Weights of a small GPT-style language model, trained from scratch on English Wikipedia: 2 heads of 64.
Each number is 128 + 32 x the weight over its row's rms, rounded and kept within 0 to 255. Layers, rows and columns count from 0. Numbers have three digits each. The size before them is the row's rms in percent of the matrix's.

# layer 5 MLP up, 640x160, rms 0.0614, rows 569-639, columns 0-159
099:094128156150184043149104158046100145111061133158053136126128134157106096125116146082128101128140140176140169138119085122089112166179131100205137195078082092156127110133164162112169085138103162179121102111097137126102147114106092133117113119129125097113178139137151112154132155140168101106150101199172141160155081092069137152137153092131114136103143124153112140126093131150111104117146146125120110136179088118110167139099146149073115170131091130128126142152188213038086156162170181
109:075138129120145143126168145141134105120075118142144142191112171144164199121157084134116129047132134130147085082104138088154066163122113102125102121116137125196191131120154108058161115144111109139152145146121121066091107117087079170086055104159157125139154107109162137135150099152074131168155163166073081150137160149134127182174094130136093148064146156122129066132137207119097111194096170171143074140130118135143098141178103108122106135153090068105161149151138140161125126140202111
107:124152107126115095187160081117108125121173124075144094070145200128135144107137152160122070115146104127108077075150163187073134164085173126127130124114127154131151145077142110133128119105121125093074125082109090164129107135138141171126094167182120149135152080078179106128157124097172134147163119100224140123166135157139101100165119159159166178125114130143108156118124180129081093078080164053124135193126145180146097167106074108153171169077115157098188166102101182157152149117119149
104:128159096152084108114134123155075119156130186147134077157110090131163104168072111163115120106142142130154091178139114089134137074140088082092156031183087162134113111095135072125104210131142103114119110096118114174077188096159171184124176149127133127126116124168081170136140100177121151159141138112130121078209135097126150077130159089150128202089128148069155144129133128145125134130105095086065128092115118136089101107177094165145080163102132172134157116129121121148074196103120146
090:186094171150093106131081107175149155109119120173138106101117098153135140139136086098113102191169112126121154119121075091135141108088184111098121161141157163130118180087131146178156079107130139127074142167162165126126136137111141098097092120138070111104106130189062139111152154160153173156172161106156174115167113139189122164089165180152187084160086172133188128071157131098148156079110149174134165134140159171125109108177122161119089135138130096078101090112120092205148164063115182
096:128102144192093081138125105101084099083135096116059105164116083081126148142157077087133101079103120174087171162085104117139180111159147103111101167133120076142149104162135132107115125073099134088073129111094130142137191141109150101124140123093085123151106098066131056153094118183103124115151130135144151108068155152119090092121165166188126101136077113091117140171143111083161121106153146153144087169148107116060113073135118132147092082047129152131105168135154144109183043153084133
101:114174129188099108194149140098126153056178136167131104065143116152118200070203093154097123104085109112162158171148122165156083075132134101105095046127142140121077113115126102138129198084169128142142114094104153110132151137110139062139194120123099122146164119135140122098112102080157106109151175109119142097143118149038131169181193110131062127132180125130127122089139115090125170096156107085124103119123080108164157128164139114105157141108126094109183146134169174127096120095109158
110:126084160112169100097116134141114045093182103080097130143126122162140123165098169144156154143145131124089117145184095141125182127101083111131087143186152175106139148198156145127130091134142148104153096132115117103133117203080083163139168094100114128172108180108168159104175165042077153120196156126139153111144155128081171166128134149182117143100154109106176112135118112164123123102112166146166161106172119125160115063142140120096137138148182123164108106223179105137116114163114051
105:131131131076150130117155192108138086157142088196159118149126151137142075140129094171101140195083230157133088098146142095120113136112126156074088105044128134112142100124146127137168169081115157147112168156206073119135123093132121103126129146120073130188121148140186045114127130164114085160098149130074093120176185117168101091144158173139111111135148109056089140149130160139124153113116132153127092117156104140093130103125154121123114124055100052152116087116146142159079097149086117
104:138147177157075117151096126080119128135175140112182144133130181116163125128117135112134084110089129181121107125122146159111130154111169169137118063144129188166123168198206117121132123133146086078092149126222171150145115086073089102142143100097166136166070118149126121099101108147099099151109195097137162105162126164113139116119116108161113105129121149121147082043138165136055190133133076076168102163092144145191133151135141117158081139162170114042129136143123140116150126078148166
096:099146158096114143124109156096096149073111039178187165125117088128159052129079118123125127124168157181129149125114121135160183151130100089119146115079106160127060117121153134141091101109168138118116095125116112137135104136144144148148145151045067122128124161132123137072105182150085146180142201107106143122096116117139096138128182095151211083050087122137174122111097169117110094103082150110133133184129064194148164149154165117103119075111173127089138099122136138143110103106197113
102:115155102068073163101163097139132172107116168101120131106117109081144100168121078132115113089107125134121082130092126092183167158156099169104127151127089085141131052159124177090072132131088110145107217119175142191161114153108108115097101128138128169100137067124090130125128127081117123142100122195159172150077163158144163149113141097127153152157168141080101127102151073094120150081175124131078089116104088085139129164149113100161059095139114121119152108094049126116100183108191182
099:136085144127135139124133085122176154108165093170217150148115080123108152183170085138108123121129112111134141138117090065169112146091150068086171142108110148121107138137109075178135129137079125139135214139093177082119174112139176118186087148126147080147064140092040093162136145123117148160157155144112166142065153123121180140159147161169154101188122123118155111115152079153168126139143135161133124135202121146104090118090166112161114092195154106168116081142128108131214135132123128
089:130094178118168094131160128109088148128115067135102090152122164147111179129159170176125116081154125150123139088127137129164122125169115151094112167117138104116155148162158157123215131115167181152164127142085108108114172079116116092102060116132113125185101183115110104086078090130126078117118175091146136107053148116084147156093090144117103127122137086129135093083184118206063123129120150105058141110135070102115158125119156097086144082179169093082041088137146132086181123124134139
096:127107116088138140077148129144163093143117151115182074135125173121087166128133104087143192140140075091129104067112121134144168071142093088030122148157033067149111101134181089106137066125146146099098132147094115104083157092113105123087178126135088148168118085138158127133130153104140145153137125142115107138122110128116130145133137094077094151152155157126158158061151154112165111120112074126081107174120157116144100148056128091202199135146122145092133092164112142156100164094066066
098:139142147157145080086159180088161132145142132110151095107079109094199161137133141065112181132137118137219151071187069115106095056072162136081164137191080112168087112136132111099131176122114115060175159166110122178189137077143122139176110155090115071167137116088149144148091129137194124089070105159160133121163130162094126097119104113128113144134133121123121134129121134080143112160080103136158144157127137079137076174084134129144088183114172095114139128080140111117110126171101111
096:093195093198121170124127117098087176160131153095111147132132144128140144144158155155129121113158144040092180133200151107121155127114096195092110109151142128171113111177123111194123129093111140093096118062122116134128121161123163190126096147112096186166082135152086081132107153163116065144111074086160107128144110142152204118126147089085104126112151110118125112177090093127172177116109104147172120145167087144098108093215107089165121098153141070131125120147115093194120126108073144
088:101109152102176129143117117144131152119097049135098160115171155129160079111070149196163164107069138155134131118068151116159175145181099153148112141152126110071122122124155145118077119168082149176157159150115151122120105151112163150087175199161088115204117132138124195112115202150146174160139161155141127138124145176087135098112072095125097184125099116098127096132123193112111111122118148157156162073146112087104169115132115081129160134074156152087135178085069126128063111100176146
106:155103131109110157125133125069121084188146125125107151083129037095119127142178104166065154168101109172126146106127102150115156130078142109094138157133150097077178212100089145095125109143116132115134114132110077120129132126025110143125127152133092072169135160101102090122185105190126176165139125135176150118114187113098131085131107134150193117158095165135159105133141120109117089131112119160090139181159181195103046148088140103154106064110181133166095134104125115157121153127181137
095:152109154102141162094218145147110102172177107149146189150117166126154110205207102183103114113131130123178172088149116095115091126140062135142188073121132123187125103128175086098125090134112105144130138208088130105101083077103165084090115159104078173135147074134131121121126103163130091120129117205131138083110128077145109137072182155104167180097104145142122094144111132090149136185154142120154135149100108161119113106115130172131176144129145141174127150097145110169185104150081100
099:144141190145084138132175124191152145080059108102169132118117145166137132114119154180158102155151144182116133071144131151134130062128158128160111142145161120119147105058145145132152119099136151154142132162167089165160128076094077103078121163138122069117093182149086159105139163115095150171127108176101168124165108107119087142123135081159189131093216149138140137140117158144098126134152082142174115143202134163177114191173096171110182095071137118091159090152107119140161071147069120
098:075131108109189204107102105120126124185151140161131156069122185151083101154142182131106149151109091141152162061073165134100107161111150087086077181079127124163064093175116118169111033121106140105083107172119159166139115123141092118116116156105149122117098092163145096180117124158154149180121102170128088082110166121073121123128091147122064154169166123110104148137143105131163121100097140075151119157099143113090157148139132082156060150126097186137172094127064135148110128101098126
098:121143080143164108119126128197158160127147124120090147206130174156094204107162116100102139144187154150194167100095141170143124111121203089144059185163134069101154136212103116083184111129143106169076087119096101136074077083138134129137131084114108152135167142077127100156150148131126101138115128116050129121112093116069079198132174141112104118169104156118127162111140148142086079128126074128142197130124159121108146107129079139161168097107120139128144147113121147133109116094159168
102:139190160174117113102122153111092105110095131143124158123101114142093175157142154173158147104096191093130131139139164146114175177108157078129146172145102097160104122134153121131122100150118099140147176174116076078167145126169110100128137141109105150102181158127134205109114122193126119113138139089117069165120116143066164087138075089137130108187138149222064084142146111164186130135185143142122083103102063149133167069131113148113085106087110121176184153053172111091155110150120158
104:120107115130205155168102178144123092104107167175099147143147163092155085193107126069132074133107156148148136190088116095153115164111120137150142108108105133089165175186109115160109121144111135143138080118080082110115102115150091179168115110155110136118118104084160103089110069111099122101193109171144178081152159122121170118120151141081177128135112144176183120043114152216076148134113135111115118196134168131141146147167087159097125113129139114133189152117156179122071072093137098
110:073119150118120119135129158098121161141121201115121104049173201158101133131119129147073122104116174121115097185143133106138172139138114137157107142110169138149170111130099141149143083195159157131126132134104111089139126103146144156138087086119080145126210166085093122178134107144128134168123125099108098160149172153156111108139080116167171141056136173177095062158116149203154164082122127119106123115075148102126183057076065155076131156171186151159177132106149159147115116158088107
104:111216144108166134110173172128071136117127106101091098110087152112143125146156058160122130151103084118175126147199111101135101166132132113174121121126163126096168064133113116146150131110111151104075153126181119099078119167146191139066101126180128120103040168132141132109131109119058086126106170177124148106062126199122123135111069134146161077145107129183087090182083162139129103129145151132128122106102096078171174179126186121155115157105160104154133155148098126181114167105109144
102:120153130117085108121111070174091220095151123134160109188143115067162130167156093102135157164108118104087090127130171158139123162103128082124135109132110126130103087129137117125132124106105125184087175125075093080125091106154160089116098156173081148116184170121067138169103195219160061106143152156112102138156147102079182125130064128151205143144102106139123149121148154123089125095131074121164096088107079097090140119130117096139091133153145148093142080136124106125154102142065192
102:149090110154065119068077141063136123103128129124128136106119120065093132082161163144103136155131119110179109119121122103146119061078123156159122110178143085201105069167121094124123136103057080146156153116171091146095082201162161108103124176111177131094154090125063101117156088163127161114143134134114107086114180117132120149101159154111090114095090118109102189114100130083111115215130111184132108103143131127121137130148190093091115092065142111121156078187145164147163147174107151
115:105097130144131088107119122138140148120110106128184114104165158089084120131141135115141104159081114099156116186151103117118136141086132067135106202115132145081117139087111147115078121070099150154132110168105145146166136202105169092107142072114102172129126139114162160131116166183055118126179144153153111036118149107140152083068115115113060098123169076072141166106123104148054154114177126064109118151116143137088033109200109100088123145145144176134131166149142129091131148079137111
102:166097103123145108119114176082086148180101138137142176185145160106136125157107148131163179120097120187129072068150133109143123086122141146166197122139209136109122186086133127152164116147107110075123108157092110144131139109189150134118132147173103109139129110137094060079163117136133095093162100111100113151124103152131140076088137174060144077136147114178089113143146100186145194100109167166153155116139075050104085182111113057138066142117144102111109126165136157163109076179128128
098:152080137119147162125080122176161088137145127057157131126166154104082105173105186093134056144145133103112186095111110136126186131112122122143152129161099106088112143118089110177131134059134147154108128123151175116142065148126167118124158108106135126098127093139058120216154137142096042154152144135152138122196106068147138147083185186065125188144112109130154102162059127117162123095191102154142096118149069135143109131126128076113158097130115145131091149088134133133189146160152177
109:111145181078057154085090129130126142168126152147091160093153079096193120194107089136160113103088126152105141115169107186133106070167074120155087150105113111060145124141178109075160156143105126157100087144118077131126127118138096161114083171143178154100180128091110144134113141045151105081150150132173091121167138144126118110128142085112082124126104097119098164109152162084160123169137131132123108175114169137156074166141140108073158165159113128165183090133130153117107154186221092
099:115153099115137122122109103130126104149145119121065078133108157198115149122087115128157128073101057138151137118150096106164136121136133081182227125140094148190113117132138161147177156152166147140110044107091088144114103143085149077084068151096072077102117131131105149059135129101130133097100096122187138186177135138145132119171136097208158111140172100116132122130136145141040136158127087139181142159105116137173162124117140169088142100086099144150138172156165136116062120111177105
101:063116184155075064120143151062151173110162215162139106120126143104106146100100214136147135122137138092139175109085085131099117113125197105134185102140128110121160137106223089157115146125140146101170103141121148113118092147126064131174142133120142136132182128098115142117133182117124137189100101175136099125103156128064185206153106105076086138111173108083157114145097138136105151125150094110131157170111118096150179107078152145117138092107111166192138131172106173088159119112113145
100:114077101111111133089153113095101098080109095198112152153103153144142177152072104054164107064153115092158061153121160141132098115109158156080096136135130139150157194141102147109155146129118134111117191087121174182074140140088102118077127081106148128143200089129174166104121099145105146183082127069082146157142148143094131150169148100072063186100127176148137128162121099135141082139178151203111142134111098145139140146107092168110143095184192122142119127140087140151132173124143115
101:151082127164150120110148139095126129088101089147073091101129123133241098076133150141135109104138104129136151139120121146117127096183077143185112117133157092160143097098152147163115109133077119084106135168157099075237127165133120112134082129159138156178159143121128149116086152102088093100111175160122149119139141120127088045129103138200155120110099066115113186119152131139092118125095098130146107172145185130101093104085129195094118158088169207151112092135077139105121135113108062
103:097155084112193158149136132125150160185122146097088114115194156125133214169085124115097074165136146132082144181170144112088140135184117121153141169094166063109106143185123125147129157137103118170140127162118087117080082169119149115131093154138159136103140139075123144200112116140140132148111109152144171108123086189143174093111110097172183132104115149119173133060122132118157113165153111149153143125130149139167138112120154095104134056123172099084082136176231074174152119116089169
098:122133073132141147123126172160141181107114101150179168152136109144154139117156122129230094129129142090101164156127117175126134143135153116090100124162087120080137075137148132140136117152170107171109126207206134155087102121130138164159047170170159145106112093112131105103101077135091140136124152208112081120104075092097128077124059089164115148115107155167114125212195144084145154126118083123178116108100127087162133110102100187146139172127092118114109084109173097116177136155090118
101:133154076104112103119163097159150122138111182070103126121102148073156133161108127114147104157060108084106147091169094154085124143139155125116095164145134076099097112165156116186128140136092133058132058174145108109162153126131067180153114053130124124094149143091097131115081118121131092123079082166146103187105189103073139124127155203116159143090075060117127136099132108133116137134131176108073095164100120083188142156146157083105131071157156152167114136127134072113072108165086128
098:126081117122123173143204128132064133088110075079144038178100114137168130130214130151131120170162079095143142163086117141063048102107121134153108168137120155183136119120137107116160121126153116157107160121138082121112064098080097100145182210161124103128092198094148115151126078096099171122158119123096155106109144181127133142108163063110095114145139130084173081148154085153145137137122178116144124120122182144102135105091136110123168118108141173169159116070121140103166126130078121
093:132080128151118168131117059167127136139135160128130109113074128116136151145086111205130123092081173192124120150145120156200158120139154112116144104163136132069148139136101146205152108140170144156120106162149088124150173120128213106084040044132100142095104099095164189081153140094114146160149138103116154126106132105207109131115134102129139178085178128122100130138106115156139112131118064096086139154120140131178134166092168114095124095114109135170097132157154069177157082189161160
102:138074116105123173110119062197171157148152135132144126159056115154110117142104174141203129119127125073121130108163117113164167109161132098185152121124096167094129125128108115127175111120039148114095149136124154166091158071202083158087106155156184125133171125138171073128156140126146103119178113163155135059098124117162116068182114141132120144046151099126139097141111113111164166106165130168155052098119162130113186096148144128133135117115151086089142072093093188151108140107097139
106:166112037122130145132145134145076147137118095143113136105145189184136159139139113148165144165144085126122198137188139112166124106142073144140136133097114137093138129123113091170167156127095172082168116205076142119105142167187132168089048140152134169149147125098134107132123148179065108145176071090194100144104188153145128160123116162138126125086157100087183111148133152116140122098126108164110137114136108146082132151075143088105125107172136060158110175182192109150203115140156097
105:102104185131095097177175137100105210155117139148064148167109203121143127082148102114148122109134130095101142110094140134093114118141083166081118130152113132133151124123099139101151190136153135172188134173120155105097147114104122158084135140137118150176100172087113142158143134126095126099130144152120165168110107093142109151112185113117128118151197131089120133089138130089152135058143234112098176149252122090108201089102151106120117083160166107107161128096147057113106124122103135
114:178105139166165143097102122109123071161160138148202139163141114153094098135122180126116113129117101128175116125156102144142114171159180140076109105094116098077163133091165083101204117090123094135123180147136075180097135098125124154102091159084141114098101132121114087156111170063070060131163168057137140085141151123115089101136094086113085131140183136150167143143124083046123120085078122138065145117145147059203135180109096128083108079138113165128092140138107103130153120137115127
102:120169126105081189144154175087196116128142145109141122111156137115099084086093138088126134114144115104131085126161132168177100139149091148113203156125155065085172116127143099118087153130155153135075113181142122125192163120129162125115108161150094130117144125117126135148109146137092139121180149214137117060104132046142080176088123082115109137135127089160070180149112107197123061064122091114144093105095146121142159172151141127128117092087164132093118133065191109121144082127189168
103:125074198135173113152085169141119138051139158161156133105121135126108145138162127140154094135148091079113126175099105115136138130133153041141111067162178115197091117170079143132161149155100115090143077161128141094178166142138164136100140068063143163122108139097102142120164151112181169122109059164092090096075143107093142145117109106126101092171179118154112149094070168122138123127087131137157187171136124164146128138123117122161157102196160148201105125163111157076121133069154166
101:121176116080145058165106140095114132076085115122176176152090151075116047140116117113109052103117122092138110146149183141178116164153139094128110110179155167121134134190166150120167151126071097107150126107141139155084183107112191118142149119129182114161107107147139155071082126153080169098124092166126210175186158129146142100198156099131146167099105159131144121146167122091155122137121143136113108147149096127086102164109192090099145174173188126109134095129168154151114133182134163
098:101133178150109130096157135147122147116075178085158104151135082111096086105107132164144157136134092083140072187204116166117104068142079096108136158091091109113120181180183086083159091120156137178101134149104085128103117108129095082125176116091194136121094156105167166120132117125147129157138084152108081026168111101105132108190115131137107095155111163096132122079143150108131114179113124111096131106127109063153119070161122104163154156077073190104104097112181121102125107131152088
099:117116136173065074182083078146122159136163070060078201111180127165107094091167129106164195151094126135133134154152130101118112147123094146136080071104099108142122125107127149169142112078119117143105090155123102155139126127101183156111169101107074094180089164061129107115084153080093147131124103114137112156115124060130096150147155139175124102126185119130123127091146188177148130097119189088157140191089134102142130134201134112086175152157161115077159100121082110151099176140141123
090:144131165167166081157119130105133128187057134112134143169138104123152095099108115146111160101128092129126136129137131106139117083168173041139141128088108162148100174137169132084160120142122129124139201124126142079147189177168105112190142145130144117145102115135107151138177102085151182063089130098137100112157087100130150155174092133118088073180088148094127109093131110067102148157138176126160166190092139082125126129216138117099097118168120079116062089119137104131119219184109145
094:104048141118147125144094120136137103074160114091140111113142149126138100096117143142103103147146171148143092189146141149182181107093115191131099109130164166131091096142151138164152086098091168173096137134136099129144123082176151075080113135062150194128106153184149126124155134132176165149140110099200144162137060140163150160099156159124090221088070135117147138147156105142113143085130101093137092117166184099124195122128077139113123188158084116196155115155126119168155122116166185
097:083146135151098130155076158071125107184157152148153140142127078143114118094091060130078106187168134125147097113162091176160163173120154110096127152108132128137068176159126113145136156093112201133186142153123108148084097134131133144128035101119148112126152115096155146155087148125137136120065115147160125115073127135211136123180092149116128156149118140152099146126103135122137061163111200163150135151056124138109178156103205159090107094194098145173136150140130067149182124160108152
103:116121149096109146154155159085137191112111146139075170132096161117162196115117140171091219134141164173145134124102132148129141117153080110105136154109103097103117140180059074166145117129151177159097161130119116110064080136160125115087155145186170124086115174101124157109093143121183131144133187161115072114141137170144120150178143128165188095123106113102183117083156057127091155197072148114064108089132156131149116104178067190087147105154139133097154116145154136162168119136119124
096:074162085124116204123150177166150120117137075139106120186127126108118139109144121139125122152072151182178156158185089093107063091117151141150139083104141114151082168107106188074107163147170080091148160148083106109149137086061079158120191107143172106175104093098122128108126094173220103167150120168104156105128078156121059106147126169113133160096102194129149144120136133148112109148101092151091128090095091119132156170172157173158144093137111116101173116141101163110154164143111113
095:127176159134132105149096172147077108098130152156128070096112185129114189102072101127124117155092195087121138109087113045153143121092136069165131059125168156118101135113152120132104191131093158188139171110079065126121117149201093123141101179118150079152154126130097088152137146092139071081121109157154126175177139141106124147120134093092102152126116090104104099175153135134150144124144102057189125126164080160121129161138116106142051116184159084148162168109092130066133146120136155
104:175120116145088098168117175111104118104145143151145144102049113178160145048109072185115091113096120188077060149120164140143139181110151104123071126108123095173121104154077093129140115178083092159113186158110171153067151096176149160152149156153119103166135172077083105141144119173189105101150122135110117120060078110132139104119169127128128143166104155120129174138131095056148142086162126090115124104098115139154128168162103112112084144072115150145147131093132167155096052115107164
100:141095131124095131129133140149118101073167089103182142110159173061143059160121070157080120065076139149198138124139140102089139116178122208116096093144092160108127146122157118141166137130167139187114125132200218099062143115118114128138087184144142097146163165171105140145137080128133177112190124132103079133107118130154119151098136152140114130106123067139128086120095131128142122126080114128133183154122133165102141134155162156136076110150143139232168124161144094091161174091113163
115:132161082161144096116113111173208135137167132128137098111142115122132166172171144136137132126073175095144075149184134146150147138108172142153181115154122122142131094093167075146078142178110115163166163117156142136169127090061134107124179140147112092153128134134091146104090131130155137165100147142115107120113223110117145057079149206124116119112117152137211145158156128159110033162137126145122159173107107133191137111154185082104122087130135198166083118142129068103101106095090127
098:100138125196218093152094132097112116116127149105077156155084136143157165133159174129157138137092073077067151189155080130065139129160131110151104081090118068156086167132152074094131071132092125142122106081203101111135131119144133117179073089137106103128109068142134128098131127174157078082158077140086129176140140084181150072145136156115121136151129109134142191116078109128148126136186143112118159123117129099153105164111152167100173133155118098120142123163058167164082114125099083
103:127131179090175181130173134162150138130120112170094123107095124129113151106068098114166060144098164133116152139160072078142147116191153139162124106102148177147099116198125134170117087224154077166093113100105152081146152145198160188199163113130155123135080126097078146104113145114155122160153129149121152102178136093142122108104135123104066087082085140129140094138099111102161096103097083134103116134092152111091117175132157191099165151169176165120109109114120186176156097130145173
093:131153138177112136128145084152089129097125162107110106087139136141089082131143111112177138141166153081140122055147109101117059108114117132180108127188158154166158095125073098154143157093139165144140120184102117111155139097171159110134150147143104132121172201081087164128135138174120060063131143099079087120146140078150161142126158147117140156116145186139091085135163145125179061136073124102104098148146116178096105187125115111135167148081158176187165199097124123071069087124092094
105:097121136154095190179145135133123130149064196139132108123046138165082149097111167114110146093129178163175163122116174160097143105142204170095087150171106119129136150112123111157085134086147183164129121082174139131096084158145120122083161093107140153100110180112116168155069126166168096104107149173140121094095110205089152069133129147117077114137135187137153076140139096112099150082100131096162124124132150096175114127090105149167092154169178181114169082112104150182109091118116163
113:199178081084139128192078163151148129135099086164117128132164138164096136171162122153128105116093071109202126145068057134099180148159162121130185101143114154152125154154172154177185165136091171130129126171111131053130173193163140110139093116117136142155085110170123098164070140125148152131155120150099072172086174139086129099156124109104111132077137088110115097140180106046105136140106127107095144173101154135141107140150199163163141100147121099154137142072153135150163155124129126
114:087139086107095119132158110135164114097113105049098172100087131146184174138099172115160182131099126081127147113147088094108153112140153237149177150181103173121135057088158084086139148098185163168062158129144067081164135129093123158103147179166130171186121155128111152087136141167134114153102079097100113100173125163136164122134099155162110088119155099111134127154107137139133138150158142144122123140141073158207094166164107189123148120091109167113105120177150113088150131123163156
090:176097086128183145073143106140109137127094152072133142102114101111130165167142098127126053134106084123117072068089118148162139076091124165113152155101169173137096085112140134191130061093112135088101128155116088130147163126137140141163110155082103151077110134133111169128135123154130089102143082141097165127075090146113162076090116158149082175080164134111136148074118089092131098056132108113114125149223062078081145163122138149125118143171153153157088116119161213142120135157176148
106:148154128117162106169144160073142145117194140152132123159050097159168147121124161155152094130080095096164104133101144110135155067108131170183108141134125113158130191098120119154121100141107137053107166199173148116157121155134133121167192161113156176104117166075138110167100193144093082137159192140132169118170085113087188111154178173168106062147167112101162082144095143128131168185094104135089204145151164120136144182099120154101101140119146131088148099145188137123124129132155132
102:115129127219114152167128126138142147107136138104183139116139133136138084141132048109143186088154085134143127112120131120100125079132089098174105174116067180116072083121147158110076138102046083148117078154115175131087151092139103078090102184074096120120109082122161070088118169168141124104176091130160168101118156154112124151105110102171126075116120070143180119124147124133154123151139073202127127069084123102166160136165114124170105100156112132178132128128171196127112170166125115
091:091122167101164177097217147083164106137129157174196155166099095160137156087098101167105150110115145152191174119059096110149138119109080094143112177169150066208133177139129134116066123123126085129137149121107168097101105152135164109163070127124108079143127107115073122120130153099153105097069073178147127126137139134151146127122094126125118126113157190119104137088104152147115157081115124114191128113148100078159122070159117071115090177066103116145171113081123127160130119138068169
100:159131106137135072100160159140117046161102122162108130124100105124073150048175166154147141073117128168183109132091117110176109118136196156143136142077102102137105154117146127127097152097143090113155115150126152113161116129120135077112143104126137126179145090062088140071122158159189128115092153143132137124106105137188113126129137145075146137117137134064132120117069113180177127139086123183122148149076161197147114129084102109089158168028086164138112180144128125162107042082161123